Weights of a small GPT-style language model, trained from scratch on English Wikipedia: 11 layers.
Each number is 128 + 32 x the weight over its row's rms, rounded and kept within 0 to 255. Layers, rows and columns count from 0. Numbers have three digits each. The size before them is the row's rms in percent of the matrix's.

# v: layer 7 attention value, 768x768, rms 0.0258, rows 64-128, columns 672-719
# o: layer 7 attention output (transposed), 768x768, rms 0.0233, rows 64-127, columns 672-719
# q: layer 7 attention query, 768x768, rms 0.0279, rows 128-191, columns 672-719
# k: layer 7 attention key, 768x768, rms 0.0272, rows 128-191, columns 672-719
v64 094:146171130167085103120086147144123141146089143096134139149154165106114092130084128106102133063129130080127192064133118112149169180131138179115077
o64 093:096131138132123141129119137113140061146105070107102115096075100147125099163143071144113103141109120136107131157105101195165105157160115130119096
v65 091:178106117100115086114092155075163066158090130124125091117095160161146170169092052157158147086121063108185122124074148153115124113134129103144180
o65 085:086155143161143137105166147145113099107161070127101136163113117125135096122186141072111195105136165196087136137123108134126148151118156147095117
v66 090:142118153078120099153120156084102102144067120079136140088119101135088092116081137133103096165114117127156090153081114179105076081119091061185180
o66 080:123142153160183133142131091161155134096164101131139119170142197127134142142052120155100066124131170139104152145147128108088119149138137157129058
v67 090:116128124117078177162161106183189110146152106100117179078111129142158178120181066146132169152108091134100112169112097124154152147118089120145111
o67 081:136185122126093074132095129063137176121118138135191144159115120068084151116092144110124119144136166085160096095141151116063081106170150125098138
v68 091:154136139153145184157100137105170115172127183085144147099157102103162080126100120135184168111167151116135121169097147127155113107165108079131114
o68 090:153110083095133123121139106172114156131123151199121131140117154146152167144106163106125150159087168135179123172151142167093113100140109150121125
v69 089:092092069154159127158100194111156113135093158122089093147104138086137062172127190126093149097089196097129089089168127160090139164115078170153168
o69 084:134128126179150127178171078116109122088141133109168131146146128109154163139141103104161068124130078165143143142137094146086143095132167117105160
v70 092:093132153085073091080092106184106113169124082174096197088086143168161142112130113144172125110166129075094123183118113142088142156084099117161169
o70 087:120124153165162124138099150100096119159135217138169150135101101115100134165115129195085101132078178151128133115164117141122143109179134117103154
v71 092:073208107118127157074165131122186159107091114093139121151093123156149185125150115097116159143153172094075141117077147073159099161093176168131177
o71 086:103113192172162117128039122102126115167180125144117151080149149080107082125134136148150151099087107163134116150158105149120142119146107097162152
v72 092:202104078088146107118100155092085130170084124140150174129091112136176142136165070119124111112184133124164152107105161134079079130103069143097167
o72 081:134155148183139139155103119195101099107121160155103098156197106113115098131095146121205135119111135134118139135160144146154129092168136126140130
v73 094:150148163127140109149168152171179129091105152142133175108140136090152184113126150152134102115143144069090150150108113143109123168095106160057194
o73 087:148066111078136123081155108129121101172141109091138079150139116194086044104192149089117138164132091128126132086119143143184100187160154184243096
v74 094:148183164067149100168097150157145138167157120104087107127086120084116183139118081082103117148135129098104120167132174176159155118110118071167115
o74 091:083102094250133086099168082138144059130092116109114153157084111196152078114122147193138120152134192149152088181140118097096067135133175192142090
v75 091:123124149078150090148063115145149141067171099096095080123166141111084157157129129128108133151150181093123119078151199167088156101082124091141079
o75 081:130158107164099119125184134108115017155088214084112141160063095170209133094151103116126099100089124168099131139143103131159108090163185169132124
v76 092:177047136172128131126159122148142117172096133189091060076059068153086155136171104151105117088110170091116087088084124133094169118174141105072101
o76 085:101160114092084085124085126150171148133179096079159162140135134129128089164137215151136116143110048164116148145159163128177108106112092135094094
v77 096:159152113152153198161075134152159094113115104133121146127136109066129185115092169112123167081048140075142176132135157116099168175146164137078120
o77 088:146136195137120118127166163127139149163088074035141109092031162188099132127133092177088134164153096117058132132121133146105084175119123105175114
v78 093:172110205120194183176087142121138120093159160107086118156105164050144114144131112101151094174095126126074180101168110153138146096157108129144128
o78 090:115171100149109145072177128123122119152086147100134092108130125152138144131151144171077101149131146187111074188145100139137113148132128117153145
v79 091:161094131116114085140091132104065104098088074103111108105109090103159136151123119084185134133069140090093138108171098139175124172067164089149116
o79 095:113219113190104175152148138100154063152125133060141104143039126163146108107114110095099133090119118174153112138120130098083139106192179207102131
v80 094:106145123115116156188101161111133069093162109103116103088125077154077127127104173133127109168125117126129142169133142113149076140178226129139090
o80 091:125103159136129078088095088178170186140120131137145124112173150085186116147113137160186093161102176118109120145126164213170158174104018066160183
v81 091:126147093195123149187168165135132169072100188096040184111117063154105135110092149076097082119096108100114113187083128117156129157129088099161125
o81 084:160076140027112137118088084127077159145153046154160138172151169167135191115158093138139139170180164125161137078111168102155138074120148108081157
v82 095:162168158112167109056112060143105104144090135115147192094167132154094128180126096149159103097104116151158124188159135118138172159143106084132151
o82 089:134120145087145173099090160104103126123159123099118076140100154103161167118133105134067166073163130144096105078102178137063080135114180131164140
v83 093:100169170145122149132158114156079133074161134113095095110091105176091087106117086139121116069117135151158062107109082084154198103168187098131113
o83 090:142122100091102117111080223084145100142117150102149162088069164110172200139104113096119171118129173139147101150110121151043094109147148161059118
v84 094:192088113158118117145158124072141137134090129087135114136130106118113184132189141101121081105136163055191109142103095075167143152123097110119090
o84 090:105141118106149105089101141125118112163154083143082126091093118142142106138097150182125164178145139180115150132134165145106140099161113146143174
v85 096:126153097152182122158111156165102161156157158099094097162153104167139153113106113142108103106117114152104124168108122129123172120079147158113200
o85 092:107116130150098092099180096113188152096094121135133122097100178161109139103168117148113084107159131054112098114107125122100128125118120092105076
v86 091:089122101163080106171143075085153158152170095084127120083152129176110078121170141131126141125095106121133109093161130154139061079166121104094126
o86 081:137122150097161106158108159136177151094095172154139171128195183114105131160145142117142082208129117107166132189088153094135168146106102106147131
v87 090:176107191156120145064082110119131188184069064123182116070161091160147112106177128089142136153150108150150123139096078142157121147065107106101149
o87 082:160142091070123118115120143111126115102104140109069150103081074149083150163119077168117205088148142137141127098100163167111131161162130160135065
v88 092:140153073156120136167081111074157114089145054128179089133102122182103086082166079124175134164133127110082111151146118162155141184142062176166077
o88 085:123104139101163128100166091154125129102091207119059106128087137131132137147123067109176118138094144144209175137147180130129117091122217192103104
v89 088:158141112100074131079103137159152115150140085142169096111166153146087138162157145162092127161094086127155187141197092141093146162145156087141109
o89 083:097101133113129154189124035121095134129076149125138107137101150110144113080125105131155081128129139088080081122118167154121149104109116138135104
v90 093:167159099154063180122152103125146157159098109125128179079136133113125182175154156159148096159076121158140122131162131157107108109156092179160129
o90 086:123110109160148081144153209097147080144083180091105109148094123146159084110135145156153072121114111146110103190077137129128136176120158110102106
v91 094:186094105168173092116094160126109115092101152167170096052131094100104152063085161186102117126126089191094114097163094175115159132120162148090130
o91 085:141150120088100190105086111116095150144104161106050143156096153158117163168113076047080148165153185121170160104068102089129161126068114130180124
v92 093:144172108152121068147148152141180124154104072158201148118101113142152165134042133084095166172157158079124146114105098098099159170175110106128107
o92 086:104120164120131148016126078099044089113128120141093125093090187140064132073171104192173129071092121143101177151109164125144106124117119110180092
v93 092:142163185099137173086119104192147117110104089150134145124154174076174143127154136104170147131117046185088136110154157147169147164179145118127138
o93 084:097102088064119104139137086105071165130167140163119105157108129162119136116123082132123136106125155087171106144154169107037105115068111132151122
v94 091:131161087089124164180083086165103132123154071157091161086077139160091121118145106094117125103159080077137134112170095127127181151121134109119104
o94 079:131102156134120108071095179151163131104116157104128163103211156125175122084160099182135058170129086173083149140139132107146111147146097168121093
v95 093:094117160090154167148117091136087079141113170097131154147170130154128138121181115157164129160133135074094124155152125144156137147159225117185137
o95 089:086101170123155103119167122157118086138179100171087132106126134182113135137142111198145168110164122134152119108121201147075112083104151156143074
v96 093:084116080143143116158119163120142147106157099167170133190142111099119099153128093106154156192115146156135131145099120081068109106146090135166100
o96 087:125144165120127120094162050105161172092071167138124135100106157118107175142162145175138070081164103092087152102173077143197153146078132141154113
v97 090:182139156188149169132151136105142169091144109090138202078146176139108099108131168109192168114145077081162120162191135107077127086077146146173167
o97 086:113106121088121123136126063124106153124163141171122126118177115104070139130130154113120148148117102123109098123081148121161166149144108116105111
v98 092:149141161099122183169138129122089180164139132130132099113169149064132122128134188129087155120118134099174091177162120148134133162199104164180145
o98 093:143117115106114173099159128101149076109145113106124154130110128147119165110115059087148173085115147162129101092099101155074124119115193130069087
v99 093:083169096137123142168117159120195138144158126105139093096114128097107162175087119100100102151177162170166077149083138164131091134170079073098109
o99 090:144073134145162090145087111143186165107128199150105183179200157104142142084128174160124060163136091125118173140138118073181166135132089086143191
v100 092:127164119133090209071157133135147118112091131144150052097075082123180182110097080168101118114121178096156071150086146116166104167117173115166095
o100 089:122111130150171082157083131158138132128166160111206215122096159126060096133114127102155191090150118164132149083145136076104094150095157142115125
v101 091:154102170164113137055136145149125166139122140128145084077112086101082138140156141084173104099166147119168107072131102124191133075102089153084157
o101 089:141138062076078108186062151145133118131137141157102140136136117124146114089118156123079072136117100138125098181105117159176145113121141080094100
v102 091:094140187100126134157153139153085114208155152120178175063151147173150119110150148080108152188130120138160086137193133094137145108116110134082149
o102 086:161141084094152084079153135079141139132170118147098112063130160136138162165158190180133104129133144113051132116052139153116167193162128081125112
v103 094:111078124149149123158111109066091148107133159143139169188121148116170072104172095203074161145074117173064143166109078160100152204096133136165141
o103 090:147189139150154158068189070155124097157125135129171087153163057124091157102155159108102190113138110122143095119171165109093115076149115164140117
v104 091:174154136109180168136082089110054089084115113124164139138080162121163171188117152099108095108093114151091099181171143156098125106145139131189103
o104 090:147112094157101122187102096143208194167123175163122111153231087130089055127085169127148121171146135123178113151118108142132173105140071116058119
v105 093:172066165130179177080100137096152143095078119162094164112155086110141085114152150124078114137112068097186145100181100127094143082166145129164148
o105 085:113115110103082118145174079132126150132163135129138135069143168105070131101133163177142140150101133130079150121109163108172156153158084117151111
v106 092:079100153135149152078108164104149193120147129151167155165181159128158153141124092100141138158145181141104111098055098166140064134138179118148125
o106 089:160126109158190107171157080116115129122130135169120125156154151096135152115123133148142075107108168105096105149197149101142126112077088087154195
v107 093:097095120095160143160136159116163114110183118087162098100117125105113108112157130114123139176174136086194128122138126147146104130152186191172103
o107 085:122148119121082075120127053134136122121067131170127113113130126153130118153105115129140101126062140127118129107165128111155136134150111142127130
v108 093:163100176101189147097173136095147104120103084104197100144155136083097077100134086107169088080121086145095093142118111120152192167146156114161166
o108 085:083114160121067136128113106108106189145145132117140149146074124154101143120142110171052107174158119120127152098165116118092091141046111152113098
v109 093:161088120125097147149142176147172107106092152149137085104119145082144111114077159159129147104149136171126163151160146162161103108135075187119112
o109 084:093113109136115126133098134147153118171180116122181120145188098151078092109081135110104051105137088107129128098100070095097171118138139105092125
v110 093:176177170126196108094134109135177162089159165097165160106156074130130107135127026086111136151161112117196121153140143104164147156135174149126196
o110 086:124107095153055119116163148092088098160137116137114123131147167214075130149161169146160157121154120090121150099109153186085179144120131147152093
v111 091:134127103121084096099079140102089121145100098100066092154110119121132175097101172170137125135097112145126191101148139099102111111150163151149085
o111 085:097092151143139083161137135127192155130140174106198129087134148144117048147159113098146144141158174128129134089103124085192168145127082099128197
v112 092:114185085114144166165095135175159124161169081126180183137133141096132168123095068131117101187093181091055157181114145148122113149096071113100165
o112 082:113075093154178081087120083114121155119061175144127127071162133176124110143186138188153065137139111139113126107137112079183132168124133113147118
v113 090:138050079122144138104144147116155082125136174115149123144173117102180128164073211098131160108119112112155155139133112166167092155159195121180122
o113 084:138151111071105132145108159071178163139149102076132160103195137182126146084109111120104090135154035137190108145103158146062120120132077149095104
v114 094:088174120122078111139182088156115152185149094097195196068151157130099103131099091115164139087153090155120078095139136154106160111101073105181183
o114 098:159102151096174182127089115081108177090162169178168134139134121109151218119140196142129128170136142091126141142094131140102124116150130066125123
v115 094:129146093101135148112157119149161172083146146114073067128145080153112158159077137071160118153118177111071089098158097175130128114133100064184157
o115 087:123177121216126139115129183095090054158148082088114197067110120144143092098094056152147131059121137184124137125104100057122134083128190149066112
v116 094:150052140073162095125095126105118147147122103158171111195097128124122194128159117141162128149089116078069143118144115133123100159183152138094098
o116 089:140167129190147099140171114174111094117188155143141151108114127163177090145146137151097166104123102117167141105134175160087126147106106159224149
v117 094:201092098130053148113138103166087132102133128187123092135180088159073099130142158150127147088075198126090105134118109087139190155129140152154159
o117 090:098153171185156124139111154122116120139138121089125148166070182082116174114158056153115098091152127119098169087121137143070068152070173100088093
v118 091:161165151169114168177084163131089078156119154142163131119175172168197184166126147094111143141180072147162132087140150151143094124114136116144145
o118 089:100161147121203106126199125158171118087147159155099135136153160095142123071146113095164120159048176068155134123125125164088160125221139145112109
v119 090:075096134129134120095131146109171092147151173103141089180119118142108036176156099122056126151146164108124109118107162108138129139149105135112112
o119 085:141125091146136123121150140122112160109130081124139136090128153072152255093115145160165093090093104081116135087139125103186103130105117107107115
v120 095:054137129103120167112088108156108140180111124153154095149144128139126165130107103149089093108139165098182109080170186124113076097134121077126158
o120 086:162106111137129125147125142136144117091092133124124136062055126157154150136131135102164088171085127104120100103119073088197162150107124111113030
v121 096:165103160116123091156069148139080110090099080085111126138165088121157145080104171096096115122145176098156171163151166152126102095154088179112138
o121 089:060189076152096156069142118124114128152134149134168102109097147148154115178091090108151137064112126172061124147141135131133153091066167111101158
v122 092:091149139098080083156089131123105146153090101071117099128161078178171158096112176182149136130115119105160087074090124131155148107141109084072207
o122 084:138124158096138183126142160098135087055118123128125130108132131138085152134149054101125209140175096162140096086109127119041174124131175141136123
v123 092:111097186146109106142159173129088133164162093095144182121163086138109120146182112051132171113093110085147137158165170140136132158143170130130096
o123 089:091135092084143160153058058097169132157104113099169107142116144168178114143111136162140113174118166162191112102142145090081097103150107158156214
v124 091:144095093127124121097172169165141131130149174081100167119163133157084130153146152130068121130140087120131143113148106130161091084077094118082127
o124 080:116131147081091101104111162096116124101129131184161098129122172096149138070109131115189131148065175144195076153123165144078136119185133121139123
v125 093:173147189181213155091099113092141134181121101095065170121178135146101148101139112060135163139162083184122155131140151109179153086073195122132130
o125 086:115129095051060122178110132183109100141124112137120094152067136126131059087099193173162124132103161103152091094217137106125095131155110178094141
v126 095:126096109128153082170117145167157151139131126090105131066086121150134178192077118174169150127156143154194157080105175166174126124096140103124170
o126 094:180113097093116189099107093131118103117103100171116072130196123102176078097171104056151148130083145111155063143120164095148116104206083145118146
v127 093:146137101108111148126138115113166118116107155118156098141109075145146167146162124164148147096110126147131115121065120179174115103156138157087110
o127 084:112081103146117102179121170222172131176152113100131125120204121088085097113125142126109108215129100107142146091140106114163159146168086155139125
q128 097:069147116141084147059175120179074103108096085107109138053157144135173150177141088183142124134161152099094149142135138098105102140170120173108079
k128 095:098121104106171105165104126107108155087114108110172087090142188179114134162171125151078157117078129118098151107097128130188120154168095116084090
q129 102:179114090136123122113167140122170120175149137205105085129089150104106165218108148157123142190156181065148151193147116129075094091164092129134121
k129 105:137119113099087154160141087140110080150103128111077107110124122104159087130086137118117167138101176135149180206142165083121094101182147195123100
q130 102:138144142142188091197105145169140130099123105125137174149138127099071184138138101161146151143129083122071117124165101121128108113153177134089098
k130 104:115142136109155121170130166166110148122141126154109096180135122155124148110126097144114159105092158167081096154160128142148099132172137096144080
q131 101:165166102097151104154120141120111134134062150110097095119104086089117118134104149141074104140143115118092065120090089178093117131112198122086151
k131 107:166176139159160105173117099174134171175133143156091118103114143104163109166155123157098063117108161089087073174065107120100108149184165158101120
q132 103:080159155116136174114149139086098110173093171162105179173100082113168196172195176114122134172135096121146136082121124086103141134158145105060134
k132 108:136159124128113096070150127107126118156127179110112158142049080136155167113083109110090153133114075116164091061129147136184192130107161123095118
q133 101:157164124129151081153156145110101143147148104135148123091130152156141133098105121144144114172128139129072087123092125077121098150143176063148074
k133 104:177153146122132182186066089120084117099117076096108084172205113140134103156133182148184087133092130122120134074053149124135163176103134119117095
q134 107:135135115129155120139153095068085144104097139184097112100144113170167134065143143126160125104132123076152148134152056096156160080126102089092140
k134 101:138170152131134057115189088111124168111073124169148135087067072166189108093117149173154111111124106174138126086082139084106118084175096133118118
q135 100:098142098098128084091130138111090157125150133157111113180130135146152171110133131138177147154154092189121110196128130170078083068100118141140160
k135 100:161167085158092118151202116206117159203189132088130148084152110119132119069078166142141142105113071110148095120141172223088141087152076107167181
q136 100:108144181090144184143125192084164172156103125130125098168173094148180135123170094167120162120046083135097138107098091132102118066122111075104092
k136 096:138072100101139119094075128156140123125137148107130129101181143181094116127126146093115141091089121132118112137080123125129150174112152160184134
q137 105:128142107132100134086111158176073157078150095096133130152114112189128180139054215114109052165125155114133122082098127111150144150159175151085155
k137 098:118102085107107125130195175167095153076117121145160145141151153085144143092098168145107099126194094130176162120162115144111122073063127095125112
q138 104:171151113132130118130133088145191129093147120100113156113134093104115123144109140118115126101093150124114152147083124095099112116116172122098115
k138 106:126093123158159135179067116152124087093092116125110126186098184099173167144193159097141083094085069128086104149048086083127078170123113131135140
q139 106:107196140136136108102085173103123070097103114101147081122093101108170082135113166118143115193096108122093123138121151135148118175140163108079125
k139 103:155105161170102130133182135135143082194113119121142085128103148111137100083132144159125141137096118086103123167126146112140165185171107144159134
q140 104:118144149121089177074158093110179166100112145107171157112160134107146108139130097080144159082066113089188136118111133146098128117118179107126163
k140 097:136161140185166110124082072075100103135097141171135172120158150118107126148072135132131164132110127112163067091075174097093103174095143139114177
q141 104:113100188076097098191083088135145161097173181154157211164096150155083126137134133161127122151152109113078162149098099115117152059082113129163126
k141 106:104087170090092074173065104127145155113095093142142087084125090128109155112096137173081130130086159146161100099116058101103119104186110141129131
q142 103:093153157076126124126081104109202138117136114159177171139108108171076082148207028130093143072132136190127132186091152127134128143090137127146130
k142 104:162180139159099153085108162088171055120116114168129109136113121068135076139179131122154150144143082142124056145148150122124151089170184149179113
q143 101:115164155146125116053119067103085136111102146067122109099151155145110065068145149156082149100118116118168086104157134152125058134100155100113094
k143 102:133172153111151114117090093163203188168097137175127161234097104129117148111208153102141095178147110109132144174125171105094090117119133098142166
q144 102:153168162128094162132191112148143114133095080162110146165135108111164127166100124103147113131135118173118150109160118172113099089125119167068131
k144 107:137128156077148106150139116137098106110081093121089162110107101148051129079150121119125180106111150139122111117152121152106162068095150115054131
q145 104:133115154100171077108104118136092104158113128103113173063147131110130193159171128074180179162089125088126087090086163163085085110104166183120103
k145 099:165141151158119171159093073122120115166168171158112122130125122141080119151152154118074096146152150095121101102104117190117196127114110134107139
q146 107:144142075169135164107175193137111168110090246171102098065135101202162099059120150181116091082129132121140159093133133160102147140104122160098137
k146 104:179128122111192149142113160153135148137075191155140127123138143124087080138099110189096062124121097123157154152138117149043122088161069143165116
q147 105:056131142122070114124145140107138160185132171141111117125134140136057094118126161152109091093160113121076127207080131082088146091133150154181156
k147 103:098132155101065172112082142118154133127157153167140096091126108095113152158119078093074198119097160153095128143079099152113102139137106107124147
q148 101:118135119087089168148155098100104084163106178135104140140083091145130105158134119116124150131114134122105077168094124174103113065132132149143163
k148 105:191166071162103189118124121095085151097090156127079109144130123135089087112128075096152080161139145110141084139143126138036093162138141153172149
q149 110:140160141108146109090137139190070171146124101096185188095144182150160119133085150087175177137105141155149138054102165190129080149162112126135109
k149 106:102158109146149139116123164179079148121192125095169096092153126203110136170152122121154103183128149117129168131107179177204166154146154163121060
q150 102:112121179124081143139112142094109147119163183097138096153185057201156131182133172146128082156099079109152150097092138134131086153116147159129157
k150 106:188154161108071114057066104047075140094138121096128108082115145165178158134081090136122164066199130120186133179138107167116104166181165156125122
q151 105:109112107187091090108159163154112140129101182167162121098163153137172126095140120077138117127132181107189102139081135187087112156143078132148128
k151 099:089089119121147180133141171064079163087106158124091070121092126152089146099097053152103084125096126145170136163113150088109099152161099134154122
q152 101:134154104109158112087081161170155153189169096108161171134137138102123125071159172152114092132126104104108140143086118099097120164140161115172202
k152 107:082118137095123154074174134119141094124125134093130128145143111111181167109125136175145143108156128092151155136100105184142109184126070063165198
q153 103:088171165172107118104164195115079153129153112159070085128132099141135112127133079096149104115098151111105166198080082172135124102122110095165129
k153 103:190176169112088155147196137058184142096091097078097118091090094199091119129138138105080104143167093156089114148095059080154148104065125116116147
q154 106:141175066084086142142097145127080084162145101132142123116167133066172142137167156095094139065103114152160106114116086165088119161135172147170111
k154 108:117111187114068126154117113118139200125143155156159115122117174065096105120175099159113127095085154116146063119165104111031106141133167143153122
q155 103:114168163049114137110076147131129142148081150150172176118122150147119126121152128181155097117154154117115160150094085198147096071076135171082129
k155 105:163122108155125141115132115092135109047105100167145171073102130099118098148122144158132123117120150132132115123127151149083114155186123178112153
q156 103:082145137156122125138141145166092113080141115178161137136089078136166159143100183093099095156168119174147106165173119196156178130128175159149134
k156 105:081175122133089135137143183165091139120078125092131169096142142141108093079119136101125073085114141096144153121116141089094126092099149121094125
q157 102:100101150121166102115134124148126064092113098124090166073151119068111115119149094092105185132146129146151097098052146111104088196187163131071083
k157 107:105120164112086140085155097074121072137124128155151119154149098099069140092182145107103084073093154143131134088180138106111126176074121162132148
q158 099:135165141111171143106110178179124157168136097142088126160162113166123103114050154085128161153114143102107187083142161116125159132102127093165114
k158 099:100108118114166123053114115106145143132100144083114140144179117145142068079057102098098181099178139088162165114149118154147094127075139099170103
q159 106:107155125059141141090129140108088109108070134151142184100161096102113127186083121178097100140148104114132129134122132120143123104156110103115098
k159 110:133093096103052121106155116064129108070148144115159140101151153161176108129126094084091174136089151150159104066166156151101146152123163055175129
q160 098:092113112156112085139136172124120100131104054107118118132129161091151089068149112054174157163150137130171123086134128113110165117083178180098102
k160 105:149173144062106117136136124171164152171174119099175182145152162176058104118152086124114094109206143171144090075051127154118112121120142142151131
q161 107:100120096105163128151110162129142091104122118135101083145121200075137156140158155104123179072219101118173112140112144196139079165126141122137118
k161 100:146167107144164182125149171120111185099101113152159057144142130059132110124085115099107194142108147127117166071109155125105154134181131179089100
q162 106:176128169104091143178042106146098124147093129205172108126131161120088100198113041097167132171152195120105088174148117078111127105104143129154126
k162 104:090170112197178107122092090165102115177123132179185118073100194141134102078092165115192159108122124151125150156145144131173105105089085173146123
q163 101:101151099180120143149103057133148143092116127159111199054141143174106124081096148105167099114130177102130130132113089138122152136112088178153109
k163 100:143112153179103172153116162110138137137149095084117168134144103099103158149109098169139071091092170164143166057142088163132099135125067168119136
q164 102:086131123152085157167145175109105126120077155084202130079115184132143087147150108133077156106120138081103129145079165160101122129122111148118154
k164 103:146121146126176135122091136106153130143101118086119133075074154072161080124132098121165120078141124101121135126125079125088135139155143105093121
q165 100:168181181115135174064167127144127169181145163083114082177136157077148137104112093149122166131116095079186181167102102111171164066121181137129140
k165 097:174126133122120067142115137128137153161137130156183100118134142101090077067057103142093183122120159189150115160107082157135127102093155150112136
q166 107:095101109098090072119165119122095110128111174133120128186169139066147102123096091108099177150124081127108075088108169175123193154146076134104159
k166 104:159103069116175120118150124127118101162104120082071150146146077093062145137070084140141132154159120146135165094103114149143152184110068089120139
q167 103:176123194107147169180131128116106074158115154221105130131154124154092077158176128162091138122183143126095113133111087171154142095118071111092164
k167 110:195103125119096167093082114098127145114100131168155109171169140104078138065079137089124157165154129123112097070146086117095109138125137124141094
q168 102:118135042121137101170148108093093075037073150131150073147139115094099124167153121083118075122094114188108158180077124188125149179151194119112169
k168 106:155093075088082133199105145137066104103132103094048099201160126067133120181183082156082065153089135067153159182129118112113110147170121077100158
q169 103:076145050080152095075120080149108150095120128144121080129142105137163115078135139164121051043117192117114134132134129153159137105137107125147141
k169 107:142109093143131154136128146087147096077113096113060181148134106063164117138191126126088105099141149075075148184130126123120129116109109191136167
q170 108:163124159167096086115109133146069189136116143140118107174108107147125102149110151185123099179130141118113128066180130148153151076146152156107190
k170 104:113079127138128112073092109156151127099113128109165189123182117125180128166128112160087159121166111170152171082139179135143115095212144143116150
q171 106:150119204054085157148166115115091107119135058120085110108134084097087120109091123192113114140135158137116158146072133128154117074119161080180165
k171 107:082111133104111109139082158114103112138156051155097099162078144143089148171109146115122184148176109085180122178069185147139126080109099112124105
q172 101:111130134104146125125129117111192162105109106148187105175137172097128126143226117188148171163163168152102105125072112139151159136183120144182043
k172 102:135102110120111170131132090138142156131095100090161146145157148118080116122143153177182183116145116149109085106115085150141112089187118086174101
q173 105:075102177148176152124069148120122101103088136135101106063162105073136163148140162160191083139140155153123086121094114113182133092128168138180157
k173 100:107104072153085125111121168156179158138203129103168141116117142113175161115175112124169167150096156106074156178118145128122081132094079118182113
q174 102:155157143104132141160146183166100178109126164200138154131125130115150139127151157149060134128133179092107072100057107184157084098122152161132112
k174 098:117101084146133127095153129112152130088104141181157140082198158162122059124128138172072141112145128122117128116081107087169150131140166139159105
q175 101:125150100176142157103112103153137165086068155119134211077128126104139133126139109088044187141170129186111124117036087178134168104148138142147155
k175 099:091165151134089168170136130142115144183067124107153153102126149099063132100157092117154098170166120166136175167153111157131129138201166172072161
q176 099:171066073119139118123152181057104123134134062120187119171139107143162184186098187170111161177101131103145150112120130080108135161121116089130131
k176 102:158075136135100154136197162131173180107132159143161148123081099151147158093096174140148109115164112133134066104106191162082096157170156149133082
q177 111:077146139101079155154148113151155111144120093172104095174129136072069091120087162119132221174113117144115130130158147119140094085110074128162103
k177 107:142191177102136159087145117118165175166088106106096126063123142175055083158088105107135169129098044241116137095111127156176134105154096117169131
q178 101:118119057073081150124143139184139126148176100099179142159046119096116102106180119174107171195193151166132133130135113106145095123119152152190198
k178 103:162157095146160080148148139128141157121110090137216122113099096218138104165193095169116072168171148151154054072105103117164066170126180157159097
q179 100:143121182139143170126069107138206059100148146093134118137094067083140156168189141167170081178138112125098160170108195012170164090128111072170148
k179 096:122105108100150056108102107102183092097162149159163110120173091156173112186167141090149134105080162150160156164110172136111094172168159076118166
q180 104:199127177092133145113083104152081133140090150103090128128120062145113106178155111127145104071146171175056171122156171088109108115118093083105094
k180 101:126115156154139161093136169158098109135091154097159114152108131190152068148127116116121152134085134138104185063117147174171109138129134104131120
q181 102:093150136105134150129073139133116145071109110116114081109043128124135162097159125123106053108063077138088139131131097072163056125160115138113144
k181 098:077146133143139115152124115186096119112113106104120089155089160126191131121150116105168101092103103147095160066175156148096117102179060094154092
q182 101:074120169103183140178082135080091070108082136094148102119082068130172180135146113171183123133163129080061147128089190124082109147137106184082162
k182 100:088087155152086133186088167109066060156154114161087065081144057079179107132080158153155146119121104090159132096098172145218164145196126105087174
q183 107:128178174110119155100078148128091159127152098125093153094097089134163145165103119164126168115127075135137134147126122123123195107132133143155142
k183 105:138165176141152164095171092131127132090144170156155118124134080095156073159064184180161145082139112089144178140172112155110085121162110160127158
q184 102:123126133110157115104117079099174115117062084119081146107097128153075117150123107093110124168135130066135083135122138081118164120081092173063147
k184 102:101115098159176087121150126172122114087148058178091104142138095062110159179163135092052124127137108188145180103112111123189121120087140101120118
q185 098:081115186139144141117111120161120131151158158067114091118134158151104082137157108140123170099158070136131103127116160123110155189203170099121098
k185 104:164120142098121123096162122138129099151112104121097129110163107119098168107150177078063140131133104148164130112154117147103183174162128082137095
q186 102:168133088139108076107125152086181122101078132080168082144122164198205093080110177137156094110131154173184081093166128214132147151089150097145161
k186 103:132098080125103097090157187137181102169115107092139144146117199151146111055190112160095142180089174147155074175196107139098124144159131131051109
q187 106:125096077130060133101148120148090152089096092135128174151145134186096147117220062114106093116107138092157104081107138150105128167160153153132111
k187 103:090141145164067120128113138112100093121103148143167135107170088159148159126124180126117098120133122105162146087104120165143157138190134113158115
q188 102:163144100112180146104111108143170159091124117122138165070067160152101140089107135112129167113098133189138149135127136142086083096123146077134134
k188 100:160115191125142178118141142111154067145077111039096141150176133067163139070154104140142089122075130169171156102159100081058166175110101110147106
q189 100:153140126096138148164098130125160148122134154157158096096088126079141114143112221133073099200120156157165144143113112108133103096140078078128101
k189 106:097169130107123124105121121152145160185094084110133146086159169095168073122153120174096129062140126118119137100107165136113118162100105154100169
q190 096:153086099117098133146187126087115135160170113143135056066143140111082137127167155079120154118105155082161090138034090130058145158120140110125122
k190 104:089164181099093153101157140090086134102064147165127117099165108116099085082112096119086101111162142119125159168133158095087132116119103170140143
q191 103:144093205130191078165108075119094096171116133156116161107092115133033118085126159095090134146168166116137115078163136111146171072130128113175128
k191 102:162163149082125049110118133103122164086110123101110070125133119165129058146091163103113106140169126144074172116154113135108145094148107076156108
v128 103:122097136110149125090131127107150100134149130162162080077131138094129123147099168153129105141141089173117158112095101136091151153132161144132183